Weights of a small transformer language model: a variant of Muon for these matrices.
Each number is 200 + 30 x the weight over the matrix's rms, rounded and kept within 0 to 999. Layers, rows and columns count from 0.

# k: layer 2 attention key, 128x256, rms 0.115, rows 39-52, columns 128-255
# q: layer 2 attention query, 384x256, rms 0.117, rows 40-53,104-116,168-180, columns 128-255
k39,214,213,180,190,236,176,184,217,171,166,174,193,213,219,169,182,233,188,240,197,202,217,297,181,181,241,224,206,215,142,165,202,121,169,200,216,222,203,206,180,212,211,194,191,190,198,167,215,225,228,212,206,199,227,171,298,211,169,209,175,174,236,166,202,155,186,169,204,209,177,201,170,215,233,232,200,194,180,163,205,269,193,270,230,192,264,174,208,215,226,157,233,210,211,190,177,206,193,254,214,224,212,203,210,190,196,142,198,203,179,219,165,225,210,223,146,174,184,230,183,212,174,239,175,182,185,230,215
q40,182,199,220,192,227,182,244,207,178,228,214,211,171,167,189,184,204,186,231,178,234,239,204,198,156,199,165,213,222,165,242,222,203,234,244,223,191,245,202,222,201,187,237,153,194,163,204,229,173,203,264,219,205,179,201,195,210,223,212,193,205,203,237,181,206,261,228,134,220,149,166,170,170,184,190,185,225,242,234,224,180,208,180,197,193,175,170,194,217,195,212,215,184,207,217,173,164,226,239,206,178,207,177,221,266,201,203,189,148,226,183,193,187,226,119,200,190,169,190,213,193,221,200,177,210,180,174,193
q104,191,223,199,191,178,197,218,221,205,204,221,244,230,179,165,183,230,198,215,207,179,234,196,216,245,217,192,151,246,175,228,187,183,196,214,203,102,224,196,232,212,184,235,237,215,194,211,214,175,184,170,181,210,174,196,184,239,186,197,198,220,180,205,229,163,209,229,156,242,246,161,197,210,237,177,218,219,227,196,283,194,183,194,193,208,229,202,212,222,227,181,218,192,230,227,209,223,198,180,217,182,160,260,246,231,226,212,188,221,215,204,228,175,192,165,202,198,168,246,206,110,187,208,208,178,204,185,207
q168,173,156,208,227,213,200,183,232,189,214,175,149,185,169,154,173,225,216,170,196,162,125,199,194,181,209,151,218,131,151,231,207,240,205,220,173,193,195,174,220,213,204,176,202,203,157,213,159,197,193,223,214,214,194,197,171,177,212,214,212,190,176,203,178,195,247,201,200,174,157,172,243,152,212,171,175,250,222,216,178,204,199,202,243,241,178,215,212,219,173,218,166,165,200,200,183,224,200,198,167,236,184,150,215,216,180,168,208,202,233,209,169,202,185,188,214,193,247,237,161,183,154,209,216,237,242,185,226
k40,172,213,246,182,214,225,192,214,244,178,238,138,183,201,202,183,219,240,234,242,207,220,183,195,221,181,212,154,212,209,189,232,201,203,200,246,191,234,194,183,170,215,209,199,212,188,206,202,220,219,203,175,214,136,238,263,194,178,219,220,225,186,173,241,203,204,186,204,205,197,259,195,215,187,207,171,184,169,185,226,200,195,234,225,249,233,184,179,229,162,135,249,209,218,189,213,226,201,197,176,236,198,136,226,153,200,190,237,217,214,205,201,200,202,233,193,204,219,201,248,245,284,194,179,206,240,191,205
q41,209,195,226,165,198,241,127,227,174,185,168,219,191,168,223,147,222,193,222,189,178,227,185,200,151,178,210,250,207,178,231,199,196,225,194,185,180,161,179,233,198,160,186,187,165,193,186,161,209,222,178,201,210,208,248,241,190,164,176,192,257,201,167,160,203,151,221,178,212,186,205,140,164,164,172,181,177,203,164,224,205,185,210,208,198,191,203,260,188,99,187,199,182,232,223,177,230,231,193,217,204,212,226,221,189,169,199,181,153,214,247,193,247,196,158,192,266,213,164,201,159,239,275,162,188,216,211,199
q105,182,176,210,216,181,192,146,156,151,199,202,196,218,217,218,208,195,203,228,200,214,188,170,179,165,183,154,144,231,207,213,213,198,189,269,173,231,257,199,169,228,181,192,227,189,198,202,182,166,160,209,196,214,175,220,182,195,176,187,197,200,220,178,171,209,183,191,199,170,171,166,202,199,217,210,218,212,205,193,230,233,195,216,229,212,220,157,214,118,196,193,198,198,264,229,188,239,162,219,165,183,188,221,224,186,203,216,194,199,217,228,207,181,214,196,172,191,169,188,212,226,236,227,208,163,236,199,203
q169,239,220,131,208,220,187,195,208,194,248,178,181,221,231,174,192,196,217,203,148,190,231,206,171,201,196,190,205,208,203,180,203,235,195,203,164,153,188,190,194,193,188,234,187,190,224,183,180,179,196,192,190,205,194,197,180,209,195,216,186,242,176,216,195,219,216,207,199,188,197,168,210,209,203,150,202,189,218,203,211,178,201,175,201,180,240,184,173,175,173,233,247,205,191,226,173,192,191,214,192,168,229,177,220,235,177,219,223,151,207,192,187,223,219,156,189,229,239,245,153,178,157,205,191,178,218,201,191
k41,229,204,208,203,202,195,223,213,188,208,178,278,184,228,205,247,197,218,175,184,186,191,182,220,198,243,192,167,236,214,228,221,197,238,186,211,210,174,171,205,191,205,212,199,167,217,239,172,238,173,262,227,187,232,196,188,239,241,216,160,166,182,237,207,173,194,215,201,185,219,237,187,219,230,228,163,221,222,196,157,185,214,240,207,226,239,206,198,210,225,178,173,166,251,146,212,198,185,209,239,219,178,200,177,196,207,205,187,206,143,228,200,202,236,222,184,189,195,203,185,240,175,238,234,158,164,191,196
q42,190,192,99,205,236,246,131,233,231,201,167,255,176,142,184,209,268,187,222,171,182,203,172,208,247,211,206,177,238,207,188,191,207,239,192,202,191,211,158,218,201,210,215,240,268,189,167,224,162,195,218,209,128,147,191,182,216,260,196,217,206,236,210,227,214,196,201,208,208,172,200,162,266,229,188,153,245,210,190,202,217,182,188,182,207,206,186,203,210,227,157,207,187,191,227,171,178,175,207,190,212,111,165,168,240,166,204,215,155,201,209,210,184,207,262,180,207,193,253,184,192,165,214,209,279,205,188,201
q106,171,193,195,212,210,184,178,216,196,221,165,244,193,172,188,209,276,200,203,197,240,206,210,194,171,206,160,234,185,193,223,174,169,205,139,267,195,182,225,198,225,182,192,217,171,202,192,204,161,164,162,195,188,208,214,177,210,216,190,197,234,133,194,180,166,239,186,179,222,221,242,234,196,229,200,238,181,227,167,178,234,187,196,165,167,134,228,173,215,183,186,194,250,179,234,196,232,173,220,208,183,164,196,159,242,222,182,222,201,227,194,201,216,188,239,243,212,200,235,218,214,194,202,194,193,191,183,212
q170,220,146,213,151,229,212,188,167,202,165,215,187,198,136,224,177,244,264,169,202,213,214,173,207,186,224,165,179,162,198,199,239,204,199,190,188,175,180,212,211,231,193,198,163,221,206,203,189,182,163,216,162,212,118,221,215,182,233,179,170,207,219,214,156,189,187,188,201,184,155,223,166,198,232,203,213,190,223,213,213,180,220,221,215,248,221,182,226,209,198,190,183,227,223,204,247,182,194,137,211,188,227,194,179,182,212,201,161,222,173,207,218,125,199,238,232,176,177,243,174,280,192,165,223,193,243,181,167
k42,194,181,202,202,226,175,226,178,182,187,206,217,246,223,195,214,145,221,216,239,231,187,281,174,223,164,230,208,204,220,205,228,171,190,184,198,195,154,220,189,160,197,214,227,216,191,131,206,207,205,193,177,207,205,177,190,190,200,204,229,226,213,191,234,218,206,208,210,215,240,168,223,189,216,220,155,188,179,235,252,191,188,165,202,180,195,219,204,216,226,149,177,200,177,161,215,192,192,207,219,237,221,232,206,173,186,217,205,176,223,179,206,179,198,217,156,211,163,189,241,170,200,214,169,158,181,209,159
q43,178,223,229,188,182,200,225,220,161,223,173,233,172,157,212,177,252,200,221,161,224,215,141,201,143,211,197,225,149,140,236,235,190,156,153,183,176,166,196,209,227,213,187,200,220,155,183,220,215,182,214,205,175,153,181,178,216,248,219,210,168,230,226,176,200,204,196,221,177,169,221,193,210,223,237,203,173,206,210,227,218,206,132,190,157,233,207,177,224,204,255,181,215,195,223,229,157,209,222,204,219,221,212,169,196,195,190,273,155,166,190,190,170,214,223,124,217,214,210,261,204,215,226,136,208,222,216,146
q107,207,175,143,208,222,198,195,210,176,228,234,215,261,182,199,163,207,195,235,236,225,203,170,158,209,205,232,189,201,186,162,202,153,152,197,165,228,200,224,218,166,205,209,259,163,197,180,221,239,156,213,198,272,211,163,180,180,189,207,191,205,219,231,232,186,216,178,171,186,189,206,224,169,216,243,156,119,222,195,229,162,213,175,178,179,187,247,227,217,185,227,208,141,172,178,198,213,223,164,192,176,207,210,167,222,222,182,161,218,189,189,252,263,202,195,270,190,191,160,198,210,191,148,211,159,179,230,202
q171,178,222,202,202,200,204,220,191,202,225,227,210,209,175,196,171,189,204,138,177,205,185,188,226,175,208,185,191,190,207,191,177,162,144,223,233,227,216,176,172,211,210,191,206,219,246,174,177,240,263,270,192,236,193,190,166,186,241,186,205,115,200,251,203,171,203,245,191,171,221,214,184,179,165,182,163,187,172,239,203,179,202,252,232,187,245,218,191,176,208,191,241,191,220,163,225,162,195,203,178,204,223,178,187,188,214,204,194,199,189,178,243,190,175,174,222,193,210,204,155,237,188,207,183,194,176,252,226
k43,211,178,181,226,226,251,257,192,194,182,203,178,214,199,167,239,206,170,179,201,144,261,217,206,220,206,224,212,145,190,180,233,200,219,221,178,180,216,198,222,212,192,229,225,156,159,194,201,197,222,137,218,160,186,220,214,225,202,241,224,177,194,169,214,155,240,221,234,243,216,140,200,238,222,251,218,200,226,216,211,156,207,204,217,211,185,205,205,185,163,195,196,180,184,193,207,212,198,217,170,213,199,179,227,174,177,191,175,254,205,157,213,202,196,151,190,196,196,187,175,169,206,215,265,253,207,205,256
q44,184,221,228,178,187,251,138,192,242,216,181,148,206,207,206,201,217,185,142,208,199,226,239,195,226,173,222,237,222,182,187,237,181,191,164,228,189,152,227,208,188,201,188,194,245,253,231,161,233,184,185,235,174,162,182,190,188,194,203,170,160,211,206,195,225,189,152,177,164,250,188,187,249,197,199,201,207,140,240,196,141,188,202,221,204,222,180,231,194,185,230,157,185,158,211,196,196,185,180,221,208,167,203,204,203,185,180,244,218,181,181,200,186,258,180,146,223,188,206,198,231,211,193,225,224,181,226,180
q108,154,209,177,210,190,168,203,208,172,248,211,197,173,209,201,185,176,181,186,152,179,123,247,255,200,211,160,193,157,166,190,183,191,212,231,239,298,201,242,172,182,222,239,224,158,182,205,162,174,169,243,204,227,223,222,199,202,181,214,128,232,214,210,197,182,187,201,200,144,203,209,126,236,224,163,201,186,211,185,174,232,193,214,220,229,172,178,210,191,165,219,182,246,167,184,214,256,156,198,202,162,157,185,215,219,197,228,202,206,199,213,272,146,246,224,155,194,201,197,216,177,164,273,213,184,157,212,148
q172,267,222,234,214,149,227,136,237,227,262,236,182,170,172,190,214,181,198,232,191,205,171,171,213,212,209,232,219,152,199,173,159,231,202,207,177,127,207,212,201,213,174,218,180,185,186,162,159,192,239,271,220,204,195,136,200,204,215,197,200,228,99,201,183,233,176,220,223,220,218,165,193,178,177,237,189,148,206,210,189,178,165,224,228,174,169,244,203,172,241,182,215,198,207,201,192,180,196,187,210,185,201,182,167,213,193,220,164,208,241,176,212,180,178,221,192,195,220,213,216,225,234,179,201,142,216,206,191
k44,203,158,196,181,230,238,230,209,189,193,179,197,139,169,247,199,225,253,168,191,169,188,226,217,199,209,193,230,172,244,217,226,215,232,195,219,221,199,183,214,211,215,207,176,207,207,216,213,261,242,122,199,226,186,196,186,204,198,210,244,204,246,213,221,195,197,199,249,177,178,191,238,185,203,158,171,192,219,205,170,217,178,223,201,229,195,213,173,248,274,222,187,243,219,212,190,251,226,212,165,195,203,223,113,240,252,244,244,194,173,190,211,236,254,202,175,255,243,170,189,176,174,231,267,166,203,228,211
q45,241,262,281,217,223,166,173,174,163,183,174,178,153,220,229,223,165,150,210,156,216,222,204,203,221,128,135,182,178,182,222,215,162,238,190,190,178,162,194,210,191,182,154,220,246,150,212,184,183,228,209,231,203,157,181,204,170,225,194,195,213,255,189,180,242,219,195,195,180,174,175,196,199,215,200,235,190,207,222,218,191,195,148,297,229,172,258,219,267,183,156,162,189,212,167,180,254,171,237,134,211,181,218,260,168,220,182,237,189,196,183,207,175,264,170,196,241,195,203,238,217,206,177,153,211,198,196,221
q109,203,166,172,188,189,173,186,207,219,261,188,213,189,285,170,216,177,206,223,213,220,171,213,232,209,198,251,227,237,178,200,229,188,190,215,192,204,197,221,179,184,201,194,198,183,189,146,228,258,181,208,215,202,214,230,210,209,185,222,184,194,226,206,201,182,220,179,210,188,174,155,237,187,192,232,189,172,184,170,204,203,185,182,215,196,165,213,222,180,179,203,191,189,203,241,185,193,208,186,191,186,137,180,196,171,202,235,233,231,209,241,221,237,182,163,171,191,188,183,268,234,182,179,186,177,219,223,194
q173,196,239,175,222,170,186,207,241,242,219,166,197,196,202,148,182,223,207,155,158,221,213,173,177,230,195,144,196,218,282,211,197,198,201,194,188,174,187,208,207,178,213,187,224,186,225,237,163,241,231,212,155,220,132,140,243,184,181,162,187,218,188,190,222,220,177,227,210,210,222,226,226,197,223,185,180,172,153,183,167,143,188,191,164,231,185,273,212,190,250,196,200,204,228,177,233,216,148,196,167,232,205,256,186,219,240,208,214,250,229,198,207,177,196,192,189,225,213,191,193,210,202,198,180,188,186,240,186
k45,190,193,174,248,196,203,295,229,200,232,219,183,250,210,188,219,242,183,250,220,192,244,252,204,201,166,186,233,190,191,198,199,154,176,221,182,179,201,224,157,138,124,160,189,203,149,202,238,152,196,224,236,198,221,206,194,198,221,224,196,223,98,194,172,136,230,194,190,171,185,250,147,186,165,214,210,234,225,209,184,210,191,180,114,150,195,155,233,184,176,210,214,155,137,259,168,137,167,195,242,196,175,202,171,193,141,143,233,199,148,155,201,205,195,181,205,171,218,222,185,200,194,232,166,164,176,170,220
q46,220,219,221,199,190,199,153,155,181,210,233,175,202,251,223,224,217,198,216,202,199,213,149,226,220,158,239,226,225,241,197,209,189,186,187,171,208,172,190,176,197,182,182,233,261,275,187,218,215,175,254,227,187,218,195,216,217,227,232,206,245,217,206,204,179,189,225,208,187,242,144,188,230,184,216,158,259,177,185,249,200,223,196,165,216,228,222,212,194,222,208,178,194,161,142,198,188,180,162,235,217,166,199,202,223,205,186,210,235,195,196,161,132,198,199,143,218,190,186,194,255,173,212,220,203,206,182,188
q110,232,205,189,228,186,208,213,190,197,167,250,194,213,193,185,235,242,208,228,203,159,202,189,277,205,188,181,191,213,246,225,188,182,221,176,199,212,190,199,191,203,244,190,189,221,156,180,157,166,181,216,219,187,165,210,219,218,187,171,227,210,188,195,174,234,199,217,204,144,176,208,246,208,193,246,181,184,219,204,209,197,228,186,152,208,180,247,185,237,216,203,173,193,165,179,176,183,215,206,222,212,149,197,254,253,236,220,91,155,208,238,186,261,214,160,213,181,201,179,172,215,201,199,222,196,195,151,233
q174,217,233,171,196,217,182,235,169,221,228,218,215,214,218,160,192,207,177,201,225,242,201,188,216,201,169,191,239,193,194,214,206,166,149,182,140,204,234,144,164,173,172,224,210,197,195,207,260,211,212,176,182,194,182,220,216,208,200,235,218,173,178,176,274,110,191,200,237,201,208,245,181,181,201,137,191,179,135,196,185,172,199,154,145,207,156,185,209,141,214,227,198,216,173,189,193,194,205,208,221,195,192,201,188,155,157,192,152,263,205,132,231,248,192,160,172,178,215,187,221,226,144,177,187,229,204,216,167
k46,170,165,184,161,222,224,159,240,238,244,188,144,152,163,212,183,147,165,177,121,179,151,268,184,204,283,177,222,198,200,178,216,238,199,235,176,159,172,233,212,221,235,216,266,181,196,269,240,192,212,171,210,231,222,187,211,165,108,245,234,150,194,179,214,216,192,251,199,186,220,166,219,230,244,217,217,148,249,249,233,273,191,175,205,171,172,204,186,200,233,246,218,249,165,219,200,205,243,198,146,200,173,214,220,216,206,206,197,164,214,198,205,209,222,201,194,248,206,201,164,164,211,224,205,227,189,212,283
q47,224,213,194,222,220,165,206,191,197,133,230,204,235,158,201,200,225,205,208,181,196,232,243,260,178,200,226,194,201,145,253,218,177,180,216,185,181,222,193,198,190,211,172,223,200,180,179,169,237,175,180,164,216,167,216,193,224,220,178,185,190,212,162,212,194,161,187,173,252,204,172,242,221,212,222,215,240,229,201,182,254,171,204,232,209,220,178,233,187,167,220,207,229,232,194,192,237,189,188,271,189,206,197,235,214,219,215,228,223,201,148,219,169,192,219,232,162,198,222,184,218,189,214,213,224,228,225,180
q111,221,220,224,229,225,149,184,213,223,184,215,228,190,168,252,206,185,200,215,179,196,209,145,222,222,143,190,177,240,207,216,191,219,159,216,142,231,131,224,232,192,259,191,186,197,120,203,206,207,191,209,242,207,177,191,168,217,190,213,202,186,237,207,219,213,178,206,181,212,212,202,242,203,213,186,217,240,140,195,149,258,194,191,217,198,219,213,199,255,257,219,211,196,206,197,218,213,160,189,184,201,199,211,232,195,191,201,141,177,176,265,165,176,178,226,175,236,198,180,194,175,210,224,224,235,197,192,161
q175,223,203,239,210,234,123,240,212,226,220,188,183,199,212,156,171,200,179,239,216,169,202,214,164,244,215,198,224,238,161,221,215,192,216,231,190,157,211,183,214,226,179,188,192,217,176,180,208,127,219,127,216,207,251,232,178,171,171,200,210,198,216,184,213,180,229,153,179,182,168,202,211,189,170,214,170,224,231,234,214,211,196,170,231,184,224,183,205,196,170,226,176,193,205,242,188,173,173,243,201,177,159,224,187,198,251,233,224,176,241,178,190,202,179,137,173,208,224,169,214,183,143,208,199,214,228,187,160
k47,205,207,155,260,166,210,171,207,214,259,93,188,205,179,191,179,154,189,196,178,217,185,225,204,191,177,205,196,209,208,210,192,215,231,201,197,276,181,214,198,155,175,168,161,181,162,185,209,228,190,214,175,228,182,133,191,162,203,184,177,246,153,249,220,189,234,211,228,198,228,231,150,185,210,260,202,245,249,180,172,204,195,167,174,147,159,231,184,186,227,256,157,163,197,153,250,187,226,195,140,233,191,203,131,227,166,192,155,192,141,200,197,159,206,211,231,210,222,201,188,261,241,195,196,233,142,160,198
q48,228,226,169,216,195,247,261,226,145,186,191,173,165,192,173,227,239,204,220,149,175,189,182,235,208,208,185,212,167,247,180,238,188,210,204,155,193,178,206,169,177,185,203,159,210,117,125,215,232,224,178,230,241,165,189,181,209,168,120,198,248,145,170,199,240,230,161,199,246,231,173,194,210,192,213,143,195,243,186,147,189,219,202,191,214,187,195,228,163,271,152,267,183,234,188,172,164,132,231,199,197,199,191,212,138,171,230,184,217,131,218,203,204,188,210,196,284,186,213,168,246,219,99,195,226,199,233,195
q112,187,234,225,200,220,154,215,198,197,189,227,187,190,188,173,239,238,261,166,187,193,254,188,223,124,144,233,159,193,136,262,197,140,222,132,164,115,214,187,196,178,219,198,170,238,157,193,150,169,217,202,207,135,169,213,220,177,206,220,207,235,243,201,165,209,213,185,214,206,261,185,193,171,150,194,180,224,221,230,217,144,198,184,225,233,162,186,224,264,215,188,261,148,154,217,176,154,200,136,233,195,183,165,219,240,182,209,238,200,161,202,207,133,189,231,224,232,214,220,210,220,187,200,218,193,210,250,162
q176,237,261,236,224,192,206,221,211,300,186,212,163,242,174,181,187,226,182,213,227,244,250,225,193,260,202,216,235,208,211,189,229,221,208,176,204,167,176,224,221,185,172,200,169,192,221,177,216,247,212,221,228,204,207,240,179,225,188,205,161,250,251,224,225,158,129,191,207,216,176,212,178,150,266,195,199,211,258,158,196,186,156,189,216,213,245,166,242,207,235,216,168,201,188,192,193,177,215,161,214,168,152,183,172,169,217,195,209,237,159,118,211,205,218,167,178,231,230,176,233,198,231,168,196,206,186,204,232
k48,210,175,212,242,226,174,211,188,194,194,176,262,193,238,202,174,196,223,200,198,150,143,169,242,267,196,218,215,242,220,227,205,192,177,246,204,221,252,198,206,184,201,172,218,181,194,223,165,119,207,211,212,232,220,221,235,169,163,191,224,168,205,202,211,258,191,192,188,214,204,229,199,227,169,194,267,174,182,235,199,217,171,203,205,238,198,243,171,176,188,213,188,235,151,165,209,177,178,168,161,242,181,168,183,231,153,245,205,208,194,183,211,199,189,167,237,224,166,195,196,209,187,218,192,223,136,137,211
q49,140,211,225,214,210,207,219,227,203,184,217,185,205,185,201,209,221,209,263,155,192,181,171,127,215,216,193,189,178,182,194,233,214,212,209,193,173,212,236,215,205,215,197,204,168,270,227,168,227,217,239,181,222,179,166,185,192,204,159,199,195,161,185,203,244,202,191,215,180,241,159,217,198,197,187,235,152,136,224,174,175,185,176,282,207,183,189,159,146,211,241,191,217,174,191,204,220,202,220,169,247,187,208,234,204,211,210,240,180,165,242,199,252,198,192,178,190,166,167,173,216,242,230,181,244,195,207,140
q113,167,214,220,172,171,240,188,196,162,189,241,229,180,174,188,192,217,199,130,206,212,220,167,167,219,218,202,214,205,221,178,196,210,200,202,224,147,227,152,189,209,189,201,238,199,241,173,171,216,203,214,182,225,218,282,151,190,233,205,236,208,196,217,184,229,199,212,237,154,184,211,227,195,165,192,253,145,160,254,225,184,193,209,204,219,155,216,141,232,188,199,176,193,192,193,208,189,229,228,220,242,220,202,216,172,212,204,209,181,176,231,200,202,190,232,163,228,217,176,187,156,214,185,201,164,198,192,183
q177,180,211,231,176,180,183,239,197,170,221,237,204,260,207,225,224,230,211,198,244,226,224,218,199,178,203,194,250,210,165,237,217,235,224,198,196,208,230,223,189,178,243,210,249,211,218,235,223,252,153,195,233,173,201,225,161,239,238,196,171,200,165,202,220,135,215,185,182,180,205,221,186,186,196,148,283,177,161,195,168,175,208,212,208,187,116,240,229,150,188,217,194,212,228,147,193,177,184,154,256,206,189,197,220,209,195,193,216,199,151,225,153,239,181,159,228,194,161,172,206,215,248,149,206,230,181,211,208
k49,162,183,187,175,182,163,183,232,190,211,215,135,188,187,220,207,185,187,221,230,225,204,198,244,285,291,173,148,178,222,141,203,207,208,157,203,232,193,148,217,271,243,205,207,251,213,209,215,225,187,204,238,160,208,168,193,182,205,249,290,208,243,200,155,181,210,246,132,190,186,235,210,156,189,211,213,200,225,210,293,197,261,276,145,199,255,213,209,178,167,258,184,147,163,215,171,150,191,176,171,198,247,191,147,183,238,247,141,192,253,170,199,151,206,197,213,244,191,172,282,175,229,204,149,143,225,189,238
q50,174,209,212,214,139,205,165,249,284,193,211,190,216,265,223,222,162,201,182,220,193,233,175,164,143,198,191,156,200,173,200,200,197,217,204,133,228,210,221,239,198,243,222,183,200,199,189,248,237,201,222,199,231,262,227,214,189,200,175,196,234,160,212,202,147,267,231,183,221,176,166,152,239,156,184,208,200,212,199,191,174,176,214,234,205,197,156,183,198,230,179,226,222,224,172,227,211,141,184,203,190,205,225,192,235,256,217,231,199,175,213,209,248,180,190,225,251,205,181,209,172,248,181,215,171,169,181,154
q114,176,165,189,208,197,204,204,170,280,163,213,194,200,195,238,178,184,209,151,159,237,226,223,206,219,168,209,159,174,224,208,221,181,248,193,158,168,165,175,193,199,171,176,126,162,166,200,239,201,106,211,229,166,197,182,182,198,201,168,211,169,201,174,166,187,208,210,221,218,168,191,209,264,194,220,183,190,183,157,202,239,181,197,198,260,167,211,231,190,204,170,226,189,227,160,150,200,162,195,184,202,168,130,191,171,197,222,212,181,243,220,167,203,145,226,238,216,198,198,201,146,212,178,238,200,193,200,208
q178,215,223,239,219,204,181,181,181,243,203,126,237,203,194,199,223,203,206,143,197,188,203,194,222,132,275,204,198,196,221,194,224,264,189,209,224,182,168,204,188,197,184,224,165,226,249,210,234,192,179,186,184,237,230,178,177,178,200,172,200,263,191,199,150,152,180,244,224,239,209,231,187,153,198,172,201,192,236,281,149,240,172,234,183,213,193,174,210,188,190,127,174,238,180,228,229,182,235,235,202,178,216,172,175,210,206,183,234,247,192,203,209,159,209,158,163,206,178,149,217,214,213,163,236,159,173,186,191
k50,178,175,182,202,148,189,133,168,223,174,213,165,182,197,175,197,205,216,243,169,210,212,217,211,261,203,197,134,224,200,187,190,225,205,225,221,192,247,196,159,209,148,172,228,211,231,223,186,190,165,218,171,211,196,202,188,185,206,219,184,163,249,192,214,209,169,201,238,183,213,201,239,209,194,173,217,217,135,225,178,208,239,162,192,193,170,188,182,257,202,203,155,150,233,201,235,216,193,180,184,220,201,136,207,184,126,219,212,131,202,193,206,191,208,165,209,183,203,176,200,187,185,202,198,201,175,220,202
q51,182,227,178,215,173,216,170,248,205,214,150,199,196,143,147,184,207,179,204,216,233,172,162,184,157,215,171,193,170,167,178,199,228,196,229,192,199,174,171,192,197,234,206,233,179,157,203,162,167,173,216,142,215,189,207,172,174,178,218,157,236,183,171,144,237,200,176,184,179,179,229,244,190,149,171,183,250,170,239,182,204,194,215,210,222,201,192,183,218,168,204,197,202,161,181,248,222,167,211,212,224,198,203,208,155,219,206,157,233,175,143,241,245,187,166,211,204,208,268,213,161,167,151,186,258,197,237,187
q115,172,179,218,243,209,248,215,225,231,153,151,207,219,311,207,207,235,237,161,202,174,212,158,234,159,171,223,203,214,176,228,188,232,248,238,185,249,219,182,214,218,187,204,189,205,140,159,212,180,197,189,225,214,237,190,189,185,250,224,188,234,186,191,196,230,172,167,230,226,178,235,223,222,166,200,206,217,195,195,204,178,188,211,225,256,194,203,200,212,151,187,184,163,169,186,155,171,167,188,183,217,214,197,179,166,173,250,228,199,166,181,185,163,220,202,167,184,217,146,220,221,203,223,183,201,197,241,221
q179,195,165,282,242,247,147,232,172,165,236,177,213,198,237,180,235,207,241,170,191,225,199,197,215,216,168,206,196,199,238,210,194,280,183,196,176,227,232,195,203,212,189,236,194,209,243,187,191,198,227,155,180,165,222,204,155,143,212,204,213,229,236,172,200,248,277,240,263,230,187,203,209,237,229,194,173,185,207,197,205,233,193,154,239,203,223,182,226,174,174,183,230,229,136,212,229,225,226,186,237,191,180,174,213,148,160,189,136,203,177,177,191,210,195,190,225,210,210,230,244,191,218,171,214,148,164,186,225
k51,205,201,205,200,223,185,200,174,186,177,228,228,186,194,187,189,182,230,239,185,162,171,223,192,210,178,173,189,224,206,174,212,165,239,220,265,200,223,195,207,189,190,146,203,210,258,233,172,172,212,234,166,200,180,245,205,192,216,202,200,208,157,201,190,167,214,205,203,179,208,174,205,217,171,112,197,265,208,162,211,189,170,177,168,188,205,208,251,215,243,217,169,236,205,272,232,132,229,184,169,195,190,242,223,180,196,189,147,184,252,183,212,195,209,220,230,204,188,183,211,233,198,155,170,194,211,143,181
q52,241,188,225,196,166,189,227,213,171,219,231,174,249,214,163,226,201,218,165,182,186,142,203,186,165,180,249,168,159,273,183,232,217,232,191,197,199,197,230,182,197,218,191,228,182,166,205,243,172,181,247,225,210,168,200,274,161,190,175,202,173,240,207,231,211,186,205,225,183,193,205,228,220,160,236,202,175,231,202,182,258,200,249,180,221,199,203,194,201,211,216,193,210,206,201,207,182,175,214,200,130,251,216,215,156,229,215,175,180,176,256,198,246,225,195,184,251,245,221,190,167,155,188,229,167,174,193,214
q116,178,220,201,242,169,179,216,190,218,188,176,211,238,225,219,243,210,213,170,229,213,199,221,174,216,203,225,258,222,210,211,214,190,121,188,212,237,172,207,229,208,225,198,234,205,229,174,233,191,195,227,263,217,134,174,232,160,194,182,238,234,187,209,230,183,165,217,157,169,175,185,189,231,139,228,209,221,175,192,206,167,199,221,293,193,242,179,283,203,232,223,217,245,242,232,233,183,169,218,218,230,210,184,185,244,157,218,204,243,201,214,210,182,187,240,204,220,187,241,238,215,210,198,163,204,200,146,200
q180,206,203,183,196,182,167,188,201,203,241,283,153,224,252,198,227,211,263,209,204,248,182,245,199,179,203,153,201,211,205,223,237,248,227,195,190,213,213,172,241,209,257,186,234,234,205,201,226,185,176,228,184,181,266,197,207,165,160,235,200,204,238,215,153,164,235,192,213,157,185,182,253,185,179,175,215,165,188,222,193,183,220,207,164,188,197,194,184,191,135,171,226,268,180,207,160,236,144,182,175,111,204,259,206,207,181,181,154,187,172,149,220,178,229,217,210,165,194,230,160,237,193,207,180,166,218,207,234
k52,179,193,199,208,204,161,154,236,229,204,181,175,171,175,184,197,207,198,204,179,207,190,206,197,194,262,228,253,174,179,187,180,234,214,228,188,144,181,185,167,196,217,214,176,232,168,193,252,236,205,256,198,219,222,186,191,216,215,210,195,240,254,127,158,180,166,133,212,177,210,210,194,179,210,207,160,251,160,207,176,176,203,179,185,212,204,210,213,196,218,180,199,186,185,183,172,208,191,167,160,161,152,164,224,212,182,171,234,242,178,221,222,127,200,215,265,164,179,226,204,188,229,183,237,189,186,182,172
q53,182,200,198,179,174,195,210,176,185,141,215,114,184,239,162,188,222,193,211,182,196,251,281,226,205,202,171,235,195,166,261,219,145,226,195,231,216,193,199,234,211,284,202,186,188,181,214,191,149,211,236,214,160,183,232,179,231,249,228,200,231,203,237,267,152,111,176,184,196,173,222,226,213,192,233,232,217,250,192,209,180,220,206,202,202,130,191,247,200,179,148,180,162,235,214,213,201,198,214,233,173,180,202,191,214,236,213,193,204,162,217,232,166,231,190,152,185,219,158,185,127,188,167,214,198,260,226,207